Weights of a small transformer language model: width 128, no biases in attention or MLP.
Each number is 500 + 50 x the weight over its row's rms, rounded and kept within 0 to 999. Layers, rows and columns count from 0. Numbers have three digits each. The size before them is the row's rms in percent of the matrix's.

# up: layer 6 MLP up, 320x128, rms 0.0628, rows 116-150, columns 0-127
# down: layer 6 MLP down (transposed), 320x128, rms 0.0627, rows 116-150, columns 0-127
# gate: layer 6 MLP gate, 320x128, rms 0.0626, rows 117-151, columns 0-127
up116 095:470471473557481435637554489569483475463517482437556551498394493572523569546512487451542537489499472482381479466527425573600552490566459512445513468539405474493505511492561524501447520498491597502472523466427494477565522460549440411414614466470434520532500443507535470449457543469563501456493522482527607576554545533481503518573479526551486536548513495570474605495615496497435580578477
down116 095:575538570509514506476385434429499491607502482547440507383511574450549542543574503493379436552516591570516456472551524526481440455457481577512491518491400511494404495544526587527418528625477433514547551555551516481433401514516465484478527538549426481472572484438575481579527510438435498471527538506584517509482499524519566460456547550469556508456488509545499428554497549500547552471515
gate117 092:539494471468440475542445496528593463440504445441571501512514490414515459583507496480537492477465543510482606509500475533492524472574475462463468504499535560535553437545505477449496571473523463469401565523512403528476585514449577476527632442441476512556410499412537462509507543523590540437428481472571454485535424474474513441520590408430464360471476461623447473543456483551563497467524
up117 096:535549546465362566487449455461620453522471546428500542516491476517569493498459435514533505527399500463501408496601448527560435559474440509598517487526459465455519537534406503448453517543457591498495504520615420582485557562530453400558527509498466585450587467535489496486444462538532500453502568457522493537494496480554483560438524480569509587515521415518534501542437419421487527472437
down117 097:473532468516518579608515486513482501467453473526366554518465512493447461452527471484496469476521537441572383523490510485532514487473525494420531488611398468523462561500549510485487564487422442492528404522525537522537574472560516538465453556463515534529426470586466391526470525448510476632541559547492590540453482588496538462579424448462522504513390472427513562506628474474466545550474
gate118 108:497470494547536495530458564617403605469515576523481499424399448421500423477496543420547518525459502537504455497495542496521503417467404523487480368444466566520530430494526475520449518547444522591518528494566517502550540598418550449504510574495547458461527525482572472445444464507438481486535439488568421532508509479525487514558582554554482558441431518531492585630509429449540458542476
up118 106:413453540536486494482499551578573466467560414566494469501467539534566481479463475518471562469545515478500568381411497491534554528511537542591481514439490504473500546478509500544495453513479500407464515411410580432501434484489427487475519453479526568492451438424541575564618562420589501534578526528400438487516547556416524555490514485443502504491518589487436444482404563470524584507579
down118 106:495515429440448435527593466493537516552458378413421447448481551620458473555382554521459454496479506439530459469493448461554614491542560476504502676486510439535532512449453547452422427520577505405487482482555478448529536514540538511591504487581499479518517498554518528569518576501582509519430525520496442517580460496452563504533462549492493410553481461457538519517456486480497505454525
gate119 098:439489527534441407492509511534519440461419538413522448540556422503501437582535561435604410415495472508544494459564490444586561462444458445428503542477545435448512514557487457454514526476522514404480486500498494504492464491537534416536606451485482506539510532531440579515523496603486437459529477474448431591419514554452502510509535518471488561393574478447465470449584451401468439495595
up119 104:505500494538565532474516493575564504507561513481634427496496556479519427500524471507510534591497634519604549492574548476552452481533470533547507525495490512453528498446483484487504498482479457543434575486553472379483563528522427586339519549426478505497469511473529505442556534460450514488432442525513622525549427429534541504538513561621581442522492549581496512481470452487494540546405
down119 102:444571507524543582528573522550463452504437526477503368552560485474554476541532464463543492492546509491502520448541429511629473527543456613527577469397501523411424435503568492451520507529478496544598449563489587566495522570533501495449489446465522479539507456453522469487518542569542504471433458544549536517517508475567454623435497479559489471514543562461441462516447334477499481445434
gate120 120:540485508537495537549437508524478600457500389553523451469579504495485556539547446532469509539525522459454427487493481487553572653419521460473513506569495530495580535527445472503479490509537530385487571477481500536533410449459469489508537428514492605518493565483465457495444560544473493614438461555505449601428632510518532507408509508577525512468498427463480591457410461420440542519496
up120 121:570422407550497511503563424535481508496515482464542552440460511437458531485450534583467382453464504507606569515520518573538509510528461483555559524428515436483510480569539545533506456525541597552395543494420497544466498478550519482388488524476449538503475526459512638558498395520507453531456539483515455566535543494504479495495560596510562540505571499519584501485436568596425496605576
down120 104:464514529511469557456428510514529520521503485507473542508434552466584501480553458566525500441516470399468552476559508531405467431472458536437541486639475552533592539495496467595510512548549623468417488484488492462566367461436401428533494453481515527527537474521461457521476441439564596478492467515426485485509549522509326535525513442536535530550588513501556500486435435457497498465439
gate121 122:510551431457564449481446484498493497494452465532464517535523518501458585390563501523533510540365545567555545502576439491551558555511509431518602470512426538519507390569523520472524490558510395497484504520555527414484599498518531553492502581413481517529595448444523489513427464424459570595453465524493455636471492481510576576522473541565493567493518507544549526470540419500415518499521
up121 113:515501512490391528488436459474432629510548534515448459407502502488523552490534497555469449441468543480572574517525525461503505560484527462507486416481472411486569497490528408580509399531603453441431587474523530587437519476510561539400552485472496571454547473447507499494556490464418483561438540462522483494519544496512539480482573491522456494442523437646587570501447556417410499555497
down121 112:570532557502347447613435517540461499512559539495566478416555472484549465449547550553403593472492444530414536476506479474520537461520490479492516488450496507539507549487469492510514447585534509469498550486525500575540455488585493511494548485550472621487500573541432485555520535502537515566493446510600454629570486499382529455463470393459471509475565445435512586497565569480577539503531
gate122 100:495574430516542568496455413433486442508514501518456495509472591524529519508482477490479540442535553502509464458582492567494535380480542450436493495434424528514523476526509444432483486532507515513469492530515501456507384441441465533502542399487494551580553483538479595555450463483490446535400529485574571455429518454447630472473545352593364470455511506602460516481532464474500454474534
up122 106:539446488476587544519422458422526500454559459442463419534476554539512544536472512459597544440520511533443498561476451495500387488398595514525566510465487488524393491528472489499433470484525484508451511460480554418474515533544548411517551556491566473358535398478524432622458489378497431458495519531506525521420531554547389498417476503438454480477475520537501453497525570528526538483444
down122 103:545528551541543457470429407543537594436509558584528501472493508500455461544525448556471454500509546453450425481523525442553437452593526543548610449491529506531588463552370465532502486581413570465478511373478470540544385485482594516560486563470477455473555427514536417534590485504482485493508476564502479535534500517445469522425516471488506522494550438428477511491525529547370561451465
gate123 098:456419477501522559490474514543542547557555453493479388564515513491545496540472386458498531510540468489476471453518492543526428472512434533579474573524478526549557525572489443552529457605556554562502489470472487532431440458497539497475539555489480515539483459632451537379483491540596503398475478612549522541465477501448530466449553385480514491516595536562428491586502572478460533556384
up123 096:500480482398539424577429552504578548539421470559496449510493533531488528553473499503507522433533480489534512541565517532560460445576531589485481474519461477520487475472533475547509524449577525537498513418431505440422505430501532595465592611517601579492488577558391540447483571493408452455527508630508515579502585445520538453459478481505586422544540506461534483477515479445494563590552
down123 100:576447457497594480486463393601490523564483464514458611535476505501491535505590516510482457499495547488393581473487492500522578547519483427496436518529533470610489466513518531457531517419519566413532431473435409431392494403510531503542528472451535507475489490551393424546507508472540473519484513507471505492553533567455462450471486495453467365526422444450493465490483545516552634522589
gate124 105:536532410489499450520518533443511558452542572532537582576466442599514421529462506513506497521606474594513542460514622612590435519477511445547546576491515495574492476536504486488532519475476475500591491507472525533496517556560504490481480469502531530388406566455509481524391446525517436470467503520525488533548483426512583590548502463491432556468474387458506483424480419439485537524626
up124 105:522537417497549530525509574442534505541542486539572473538458451484537448513508398536509475405576381520555548457465525537553457517456514460570512585525542420513514459597494552508597447455478509518599455490532426489534506464457489460415512455494587496510432579480532490423390503438465454559414424487478474526476528469515560579500460460518483570502435433488533597431496475481603512455591
down124 102:398644491539536396486481476454489496527546445524501492473459523448465514505340511547463445572415553541523592422474483540484467576510561561507505496516382479497522530514489459506536426475576563468623479452487507524541599501501511478473495478386540505521506555546520535520505542429497455536490473503564515484599403518458589527497428468508486475445441534453467505519419505474501552436591
gate125 095:536562524521466486546529576556467395447528525492496454451544467467395538529400468486433437459477451491514485598584552531490490461519520507506461511511484533475443543578491526586454395569470495495515502504353495519470508567424548434479550388547505497487524531491437444524505571509522545435494485443454533368450554439594452565465526513430476434533495499449429565455558496605529545492513
up125 100:458394538527510465510529533580517467574528522578404547479516476560478480520582450574500550338473498557475587516503467536592517479509483518458468476513487523589492488459540518601560518505500489464393459470498470401537570518452485484440432515468559479535538518488531494524545578476388515513549465387490436560594469474484524469460545391438415524595503482561547478506464509555439536508467
down125 100:527524580524528494514578468488579471438502443556460475491610482480497483549427522493554521534566498508460466570481530484499604487585463486583447522496440468487564566488630446535455539493471467528510374411409481543496502552497513528512528530431489480425513391512494551502458546401514581603452432446431455514473590526604506463452453468500480456488547567550459478464543498598496493543433
gate126 111:572516390529444487501480442548540427563485441538423500481613469548496510504463441452503449474409509513498396513510466453445450387454514504487435531562551501508529540472441501497388539573443495526558508450504568503446557465501533498511505503506432592531432557448493538458366464605434451584516507516427510458429533470477423529480474514465527519496439473568580539411509473450509531391504
up126 111:502458452558475575482471463441585535494460498468437472570462490519447460544516531507503518480406559456476445536533587422427470448412548530503438469562508479444499599494524580503406516575479553642549522497480533547376571610472455464499588476474547566489481467585499446454448433518527490575542533586438580512525404516567481546495502523486495449470495591485534527519466490514499519421475
down126 107:514456555551541495430477365428545536478526523462439586501512456519514527538531590536535570483460560390403436522495536485448447585517516508431437482491456481494530529508462428396486472505524454607473517398556485575358520574475562537496514440536486489474565444470464431470507434499465545515477478540487464423442499388550444506472566490521477469439447512463495518478378486504471505569468
gate127 111:470494551544524542548506475395571519419449496469516526574501494495447430534503499470369547499440568497528390565503447495461498457511447498529502502428663569574542477526524559544544477533590494512531514509477600556479437523587582559535457385462504552528416441529563535504491401524557509444481488487498518471469489500408500471592491509506565507506509543529454532596507529487524506381476
up127 111:506519482559540606575507562567528506430419479513552471476473609520535578574446495417447488541554481506532527435562387489511496405475465443590467499448503435482491452500505576461564571499506536500535491496550515490516478519480579588465473454426570502535439415474593404536373497474510503497462507530487513391506507492446518553535559433477532536443469463551424545517509516373563462500479
down127 109:521539515531398461443485508568448479455542467456523430435477589464473536499497498402543549567493468561452558485599542452590492494491516447477509436482485473461414444623611451512423541404462484600473501544579453534373442483482459502511498575496479489470534441419522399538502620534480500538505484470522459442517580454514505501482613443470524495519513482558529457514546531410498502529488
gate128 103:437526563480473519586576417544429432592444646517447479490467417469597448519521500494444538511527492503555503464542465512527485516560511480592525430564487513602428417487501476475522473546531472503496582426499462590527495428528552519511422508519573531498576458460509490558476450421493597476559411566397485503457513507487470503510562520531397602485482405566494531539528550485504469476491
up128 104:456500478446533444497584499553441444560453481536487464572642482479441545455555478503530430487493460533512544447484419484469479559512411477643542573459461594535439458590572506484469509516517458491507526518498502562551519478476517471586558529570529520440469509680498588539467431510480481427533512396558519521504528442510533588541460495548478572446533498471495566470522521600453512474497
down128 099:489548476456434579559488464491427589535539486515481456590516449566432494462409493473593460500595492518501461457520451521507521497501525577392445468452504491483439577522510472419576476506521467526542498416450423621534519492517556489498539433451498631553515534421524468437578574434491513436539530528419477449529503412419563594470593515456508497500451556478516484538481524537524503399488
gate129 102:500491444485512466575529482551429544516537507608478566425438529549481515541586453476493520455557587495529529543535537521627417494567467529503360513522406436568485537389504515581489551502560567509507442434456401482464450523476402453462569506549482477492507542439482573545536425517566465496447514500511419527542490490462501484530538404525482424433443393551455479537460462489458537502498
up129 100:577482582404519557526430464542502514408478504541534523482483509479512551476469480588562538569420512555526571434508481484574538457538452429395438581522498509378441529438532539523504499419421622598529467578482450425555533537516419460512462489480461474459570566497481518597502475450444487466512482531534529414548505460405483517485560459514448458520447474606462468527552522486508552449535
down129 101:491479442495549497427459527483464525475558468449535442555489478486477496354433493480528488491570450530469445509568636484324548548552537473497632502484471541477459521619403468486552443598471488478508519496533610456522546503455560522610505461509483493507520486570500521490428559494436533526468470480479545507494484575454489459563420568536517566465530602456508528518461520488492533472428
gate130 105:419531519493508468402486469548434436396576491544530516566530562484468447486563506537576462485571455529465508498488525571531467519496450537496459451620623475456582491459483462463499484462493441607521454520427592415566480444497418495477502485571533579554482380519430438454515590522458483456489472484447423551460505485406576552398465461479439533524513478495543458536475559535522481519535
up130 108:596561499522471558576467561569595523444455444459490569465435580517409471497568456579474557511520479451558475455521451466543479478525552426499518521389521561456483452516554594513462456470535541585480497464530489508588373477574565489477609549477507514470493486505512547471625383497422462513482509587578445531503428478482475422562504518467539469476524428454452489502528464514544532489446
down130 105:470602491402520411490569537625522505510506452444427516497545516496544530575556470518471524473500499462448491504582530485574455537567661420487433424485467417481552483532495543404531528504556457550542532571464443489506473502503504436439548503497485540501536495466503539558550522547509469562432523475445554625428534484435409501489584548473530598559455463500494548521435486569465494410474
gate131 093:542540525488463461491539520435460390511504423461420454514527579505456541386579480452457549506466490462493524511434471431497558553474456483531474385449530470479546429637460449473491484481550411538549545451460445439494508511485543322511564450456592556403485524523527511473476555505481534595494543469467526536414493506486478470576511466494587468458459553557484414449497538493567483457500
up131 100:562445476547512574414553526488529500492502484570580490425581508471428513499477427570539498491502532617575469516537471424463489554507527550559549491506513573423551470563526476401578460511537555450603492556447525489461481606474544545535478518487564499398494526453472590462543428532434489481544500519497417557511556504534525525545488496485426461529437422463508489477480561469664491389504
down131 096:461409459293490453580471582481439462448508472554482577501501502467527516446546526528475497447535513473539626612477578495543480472595514478556467502464527486497506580528521442516456537429483466552457486514435547529583529534435489366533559520433466459477510487498599600471451508500514520562431486521539539483503481534514503592513468452512529471537399418500567519490514429532543493477494
gate132 116:530570488510488349407493572531412507489589450465507483544563536535465459608486509440450508522417492503458530452614476582577472557463542433474550479480513444471520524538505455509541492479458544497515398669420463492535508598442447551501445509483517496503572545442578520440483498513489452481510411509562554521513557476416509578564473483534534551531507522487491552468490456487431472414472
up132 113:525421473559531524513521539524402533517508482502563549489465570373486483491619444530410499453565470423507575461566453492495488517499526531447413473489531472473355515454444467489563433507518533565472587504477440513458454570638498497501559460526578482511563566494458534447473552536523521531588542466513466507515566500403488550475390485467408478500490489515509423541436465543401480474458
down132 105:509524572555580510505501563468432550511446505543565565469476561458472557545349499482430527581577530606506533489461488514406570488482582542455477514520474503520513483442518506457444553576566555474511443428537409589440477474425529526539436547475479476422526477580449472468522465407478521583533442526484571527397545549482575509494438529488559422419535488502536527573560504444542481489452
gate133 094:442456497565541459467595439558443503498625482563452459491620514510518555488642559550448491473470490438519501497482425469515465525409448470446509540560439472469517529511561500501509391546479407437465520604533490454477460435592569466585458509498500485507520443473530480558486481455615518511444488423521539539523516641442491501500495480506466581458570533475469552515437566449507443528498
up133 095:504619493483478459502559416509630533427536527487523512531549483546517512502546549583465562463492540478560388472574473465418493513574580433410574552508461532564494488536488466558500502548496520554437507559594420434455425500516524524579424479506501422443501473581633520567480465544610566481481571478567544513532482576463545490503556454494517532450504530519467543545484519433480459561511
down133 100:502576510455447483513491564493616503448457480433564473511521428514527418456460444492474494442545569547566486481556533440422591494616477443472489479433470580523525496570490509547521495516553572528495510465472549425475509629540489428453466506454389423452537463549542460374552499584514498512543438477557516482561467494596493520514612528422482446561483457467418492494451515509485573494439
gate134 115:544514596438498545552501477572521498439454441578505397457537546550501566422528518468509481557432566487574505598474535561609464503402548458496509592480496544550435487471387534567522529562448494451466438507461485501500490440489565439434456488402467403405490471417476477523538537464420572503479423520481575483578476457495504431494470479488498387533501504484559517466473412494453509533540
up134 120:566464491519501466575542500619488448595430501496479471468614577560459555465422539423498538556406580543509480503446440472544565497476499575416485520476416564449483530476454584482503488558526466464544452427449339523537527423578541456495451474539504510495467419552466477584499416448451496453474516506464495566479454575487508517472439423546537463520467539486461455471463468414438525487541
down134 106:435483618497605406561502468510519560564461466525425591522489574491515421433481431525535485531502493547570544537527488503546454481589554542532441575451501431466593498508557638480417512436505576554458492529457496400491443545505486564521466501609484593500533515525502562471392549481481516505495617529535499478454460444524503517534479520518427427405482477458522480551436460503489549509503
gate135 096:551425461438492612520504488449532470535437389504457518550462549509481437492439419504473414550565463429444474398466484508539486488425571517544532434520486552464543452546461520441448547567550447552595454471387465454432462464550551489446564531477395518442563483597530452569456549513555464499455538502449425585539521477469523455509547540466502492421517494468504460527489472539493630451538
up135 097:555565465621537444518474505495621477543484453451483512501457540538532474510504603500537419523448448555477535416515440546507567459477482499460519410511439521490453442523569422432503467563395458516530492522511480545581417542485433326516430480469465580507462489463543497505450459498411539530499481454459472501576405573534538449435502436507515496422495466511546483555471413508465488529409
down135 100:523513566476529317510538517496617558471512562475537471441560566474481573454514640488457526522433536525533459577497487541461431559482471649506561481518543440526480564469509513532488522495438569432409493555489496514544560504492543555499476543512513461473486582390525499544559506531532584492508482512544448521556433452440548527471538511514576510560466564568478513512534511404503438408493
gate136 117:456416434456460510417432547509543497484485441517506531470584541557510516465495554523501556527554426456405571559531465540414554500574591486539436489539537481443449423501387486445429440477542525432548501460428547538548514471445459543490415442490449502478524457443498460495519491333543463456426531503455450539520597453500550448546465504500423482542506437477470586502547432563437555451494
up136 112:477492431497546482516439525475478603520487526527393428507446510454500482484545478498515514577459527556553471463557535568442459437492487501483608639548494578543463576554534529493502584531496370536474615530555457444517531559524517544563469545558476437524455450510443623510498570491530458498541458475483539559544451536540501538456540484443492562361475579517529484519403528518559559457537
down136 111:639511505531505514488443542446532433489539401530396523524401479465511538492479504507469484569479461464515411422411520526508466429482510535477581489424503432486465432462476492562478482623507436450502483495556489561511557526479500582482531536554430512503551514509438505545498457471423377462589544535463551525546481554449490442390579495579492502491546529530493486545458529538495601639532
gate137 105:472563506578534548505513507464498469468512487456492493435578453563526478548375522537435492448487457517508427485443454495496572553374578491537451529501584561566529494510410449564539478574508606495533430563449527536569517545475610492427468415536560442481506569515512462539552473450450542497475590506505449537444528481434434518517469591467514450577522509491550460494449471594445560435401
up137 105:489607503604523464558456455461490581527524454444542427452589548543556489505403560459528494441487479511541543483401487582465589459447477577492433400567501524542632492529532490490534496570483570542430447557458526634504526471468561512453488448492503508458490462506527457500466465523430621513499539530412475557478466456479478505475418560538561467477562540538507553487500498574527600473489
down137 104:481432505507555532497523539507456542527562595445425540462495467548552652503503430488556466481486497448479487454610533550438504405526483534447504480493520540487553417455598523541551483494519547458484428446464521483533446501578504550497551554555424558552434550505524593450541539562472576470476591557479498410521528551495501438607544498596451418469417465550522543473422481456430465549514
gate138 093:527517504688485494497477548491478597530501558454465545502517405589484477494416525516505531553577460492413479559457494523408504546466531615501519545515574532532524576514521536514418543537566516520454510484550519509385513399523477536580499451507508382569554505601464494425486532570455523485516485417513501454490519466445443451614527509499512536568542438427531544540559527513548519492517
up138 088:475493592677477471525441444427466628527550485464411577511427409550513406554483574519504645500569446480471482561446499498438585564420505538456529507569534510509549538542474487503502517494558475506446527540569461440478535490494483454454513499511427396479480502522405459463492510525559472591534443462452432388477564472448497514518495485517498515533506521490550520470537505456467492486578
down138 095:435475396465530487546471495502533527543404532410383452463492365556555542447407460399493548401568496411526602512569520545465542533546505495436429565498558461440519477625505461523432494461536557471563498448548506480541523527462557524501570554499403496492454481450497525462432507508469447503516411426474439426510506506541463484533524491540496476477512475534528515482423443589456465465541
gate139 087:477440513410440485519557476480486510616464517511511517532496542607521486532477496503485534475419558432515443503462630561573431471401507471503524487525513507550494543473534484511391583441519475534545577563480499512450558408539468520522519501521454489498453509582464519541451544466568536510580479516660466433498521372484566541493545502486478575468444512465432453418424539484427479560587
up139 092:482505593485417475451429431574553409535545516461463516461543539492486437416498522532521484575482446577520478497501507553500467486539441475546584517546458486606426465607457378454497486504562583419500505525528468544464498403491518451560427437464484517485464538500501602507473454448457471500465545524453497446463415548438381495508608487442501519460492451489458454582506548505504457611425
down139 095:544463565485402508473429459533460521582559532413424471489447511517439457583513413507588522543488488527509477523521475513492556533506531517594585429636461473458413506427485417498427543554443473563494445525510518560529490520518462577500480499469439507531462486544410608559535479478458498352621587530505477531485475587537515541484545504463527522503436511568487453528522578540504462538550
gate140 106:500550567529533403434532554587613467447465401483524438543528553509531437566454416483577537444481464467435531482434608483522528461501532504606489459497454621501521499517503594441442528454449449550456523504405497489597488497522469573468519512533464464564588463453561423489461493529565412456483557473551425539442514501547414507480419449510464495493515517558488491515429514410512487548487
up140 097:509515467553521499489560573553586449502505479472466552561476544533595445463421439488553471548580381482450620498408502444428558509468493439537481511566545567506488455540457490539469524413436525517427441601509556510535541444447436504511465522617458528463394499464463475572439480581521551506488535510518475467407453481532439572499451406503496522433559509456535499559499505568465549580532
down140 093:527480492545516517499458463411375529553527543511469571471467449479429559499511515536440527506456527544543489586580482504568429430466477553458568441473405470486542462522471428501479494568618506516592562460519490517467392490495498411574490474335516486502475519482518591494441460530501473480471490571482574526534496522384497431523608535419514506483461539449556493424578508540549537473542
gate141 113:460567485421603438464455521582421552558449542506454445480504483440486494415486515481552485494426480547574547591526453519613490492511414519522502495459479609476534461474519508405496471574459491507475439447521431445479525559440547489489485523447460467465342530550510454478419506512426519473520469489536488526462461448496540470516513460539494445384550583503463523472411350556459471556485
up141 111:581500471559458437482485484447520462467533534634552559508466542543591432468566556488470559549429492618430456550454617469457506550518481556569411442581502495483498474431463431535489510525620481496527526469465431497481432487468446523508544516607554445456481486469502537575526455448467539526482506551431393506513516486472411511414546553488496550569531518556503466560494543571434425470516
down141 100:511508441454519470497495505523443547478478534442524514600497561566450581528434520511548423578492466503519545474485525561531595491474517442457496518530461550465578482414414551485547487499583470496514547585456515497454466398548440573533492495425385566453486492458487477506515614513538506498390484525597498471561402492599526433608507489394465474528411490467485533568526583444542522464509
gate142 103:525500475503502530528512500623474544456482477561428444541485511493432535572618564498482438464538642520498475456487506475560406448533567549555356473445462557491488440488477472588550570588505515500476470468490507574443461567402457529585516556451557481533540506541481474550500370520519453531499593527541460484516471490571459536505425493507453509454558451421522548455515501547471480396485
up142 102:475492561532486589530499517558496427498440493535497477431510533587599553462507494564434467487464461497475602575462556534511488559617484474522467529422488455453458466600526423436540447384556504519470513456462480472425500447515445451549517514496535485520560461495525522492502372516462540390532587488502479506404527624484506452498547406505504503437546455443390542549578474452456453523501
down142 101:354427555472502522439515523470504427461428548582500513533589590558432464516425461432513518466551436369556525559521510533468525471489489565564494496553471440582515482446533497542459549528471543442506451500455560504530472482548447509436555467591492501607475520496444518505466479581492452476501579526476426528450437446525441525535426445503479513583399460556531528515409524516617541531531
gate143 091:483468428440562561560478405541479450409485530426416508639536466431467478546550514440517446457514520549556479515382520566489499442503532345465524502471470475423500448474536546544453591457568478525503367495517518532490555539514568552498436538506502560468519493521440551589461534493485553452491476528469542476500515477465515508525569458511501455489404531493506434473415488542570506365525
up143 098:501441474505494399589481606594468482480511439578467429488597519498465543499464503480492421501405420446511407517503529494478448495525411530533491532607501467525530520446463464486477483499547547446494482544461462433522504538559447472606518478530405508484568446510390537547539520468472569452483528574514516634486457446551457527469428539479555521611583426469422476484471517553505565443539
down143 097:530386595442612458563506478505459484505510522524472521489532598508441402513500487534459535428449488431519562501490457593531546545545570475484545536478608497527383423528494392446414514523534416476502534463534436538510559477530442490465556577443501468556477488538599523471427542546511434461494553418557569506454569549510454502520499503520482485457526622517512480552456485528508480586588
gate144 088:424462425501520545544522522524464503454472572481544490557408478421524504588542550517480519479628512445451473476514469429502441477523606520495529495402473493531565600465519497629564485499529487487507523492515408496480629580411520487503427525506572488423478393476540548466512471481595501485536471452520401538512479555434556492525507564471378511427485438562513504495570522525441491451461
up144 093:438447449532464517555525428484471525472438467481547492580480486392468456594518455528509465464576420512573550492589539450475599464574577507457550597463416533526550513491510550558476554568449482498495553549547488528442661515418489590484499532581466480447512567515536459511468492506589550513530469471476387409416526497484501458473481481445580555416453498487490583503469471512526520511461
down144 098:385530513543529424440492463435500472465472502455457410587464500482394441549491533480537453425515573607505538511583553531558569557538508489445592555581423473556433488477541570497478534521506475464589483437473457578466546480476487509553576520477416478471556591534554504584478475530483598525491504526483404486427536498522430463377430482498471476506524581546483520529560463443524452491464
gate145 097:465485498573470547481513552461536542521470430468471450479465461454457495502512535508387435443537523589387466579560529438510449508505544482441411578456553457433566519418498441507480471473366526468438494478621570511535560534559536499556547483573577414500498625497476512510464578456501561468552523475484543521400503470504472475513482454451454477478387520467558575447511437478573506543498
up145 101:473497574507563559495542592483543580504423486506438446560554595513512470477442526501520400546450596592485475517543550508509457491461492412598615527473466541375492554487474554500557452541452463483593432485607551472443521570496470522493486540442451452545464480539460487532555484482440410422449426414537527457557502532553539481441553555508484527444564528515483585516454541488568541514505
down145 104:510495503524619531524452540509531444391526459550513471550477449511487485425483550511545502461605474523603524475506555559390449504499536442582541516497460513503575475494473568499531493448512464380601570497452458508471472454468470561478501522508398530531482372433491541500591487468411497495474516402534506462527532396441460463463584464651495503555489522456548517581465460452483495508470
gate146 096:491526546409544555517519550453499463477456466425518462499510536461507655486453457510542554626475480522526508473537519556407524454473531472525493469560470528555487420483469561532433515502505435520592558498597559464490458507590580426568427459452527512547551548465537488540444505509551453455464483523535512538439471613532459573435470595475484498558581577424470547609519438542511542452433
up146 101:517530526533527531478491510428557555530490524506381556583554476490480391494534532545369430398469475560578469463556394542494421576454567457509568453481450454499549532442526420514496542455503448529505486490401435500501536454483515506605468543496494559485505444465583505525448478381476495467548513534428473563537448519549531404451506514538463499522511476490566401522542497482614414490498
down146 102:421551481540539523446395534446468490491491540417404465477509511479453536511570522507416470562501524503505546552551480481463479442549421501446519433485450531491482435467429534592475514480524425448573459502495597418506528497407524440498455508446460575549469511423551478488478504517547474429541633553465514452472550424537536479421471642408548432485542508564510565523555518534482503421404
gate147 109:438482499525536470501506474486344479452439511538554514489488513447576446565493451510509557407555483505491464530488429494591528495467569401448380461534461420433469469531384568501494497525582458583535500510442556538484510400540503497548530535546524480448410514561385469578564463405527520500534530525537500485497519598491542530523461558525567491466456593566429547443511448489480539532534
up147 103:494541500505417603525509402503538533588470512538482534468409440521481418427546537521494531515373540501466452574497524482468449594570477560424590413497468522524465491436549445528481491466486542385544530484472448461488395513492562560425473587499550518467577532494581463457482503522498472547509480499433474594488519485477531414492533445486427494510474430529519394620444510491497478448421
down147 105:368581549467432447473445453523496452504407416435600538507618528471510398499443556543467497492521528467571495525510453415457513506426566474474475481454495447495426547567466500484452509569571480557461471564487540548471478480446464431495571516456488338549524428479504540530494584455436511486560534520509507503545475495545482501445502497578535572546453541476456559477611505540514532401482
gate148 107:581502481462501391583487486399426484509553522540394494519486572520493520547528507411447524453544465581489539540531451485511572549455523363488505516487499434409416468541432450528505496502530416477447513540482581497526535443562562444570490467470424501478450557451473463438385473528522545467426550486477501489532540534423554525529423469505488417463442505571551433408583588505520491550515
up148 103:524545462512480451520501522552485583542514544511504495565569542513452478568507432498520496468578536450560491606483471558466456593528577483578477469451488498524463577535510585442504550418580534521494483448530488485605523527526610624568499594555516595397453477583554506582510476482554494577482439568594495567488507536616533494531571548412525470499561518503524463526511503510450531463538
down148 105:572516463618589414627617472488504514536442553416531563480535498514451456539460554495460500488453400503535554507448411514542500571589546519396474490520457542541541542556462558517549511466573536448469524633445368528527447488519521534534506484472455520490436501541526409448485497533533525506423596461484497557457496438459526561542556549497491531566536496605482502475502483495460510517457
gate149 102:509558448489521602473513451523453517546437517432458486398569459478461452478421405428522484451494549517556479437490454581516584598577496518474428494463472449505581556459469571504459473554536512520472502550436554529510517374559550519433491582410412439427531431433567459545438434482561587470493481530434522488429579475550487571531577473500482496475538539529530435492495513479509466486425
up149 091:504486530566512557449519406529556497459557396517570448490572489523561576529487498513517507528525578573507516493418482546536425488512522469567436500562538472448558512468438512415493460546550507521522515488374495519441535405610590526410518503524497411413568486482504567392476432513515407499494555556500471503466486474585515432508441508473456431465517502497525481602589408545477474474414
down149 104:569480459415600472540400478498471441583469482467495444518536508550413426548470547410515465539570520538561514493487457525414473463536573552494456502520554393529549472512429588569472522554484517428484472581583534496567411503489482541494514565426497504490413447520521473446517441438484561458462512550535549485481550473498410467579534593513524603509498510566608426504527398473507470484484
gate150 100:495499526399429481520537408483527527577463393557508508460594513555572451507481504574449574469540500624428481484452377496563496486493476446528524494541498541513439499462519535530487486545393420568481541525607446383483510462490481494487583440513508558509568491528503455518493488507561528533422427617436591535481532468456534533505352520477402534488510466485515535496509499474467516486446
up150 106:470506619456505457483455533514443509480445412517450422470593416601518515592450499568507492537516594591493504511414536465553509654512523529487589488495518474383496465501474423451467538584524528506462501483487457455482478584488471527506438428544492486538500479517490553527485484438559457514523500522494640623499527564499530479549542601558534499560513535484464569559477455454426545496485
down150 104:589519455578422476556493497423532566490513559553484401549507498471440477445552462482509496534550487515445502535602517625572501524557488482539495552586525470491513446409513531399478568541454561512489555430500475461427511535478567515495482499484453410467486527440474460316395562533510488500537485420513487466501480473488547513513497546514481490500545502546481533569317510492574507508465
gate151 105:523483455438548533488526652510446527592472528370439556480500430466504568515497553440538407533534554456521573493496534478506474484481431460471537492498421462544447582554450484511543470509438410570532502463535501507482563554516440490422435442496528504407438506487363464443461483615511510530488478522517571412455540504564518549428488502527472479454517526454477426459562433464480435409547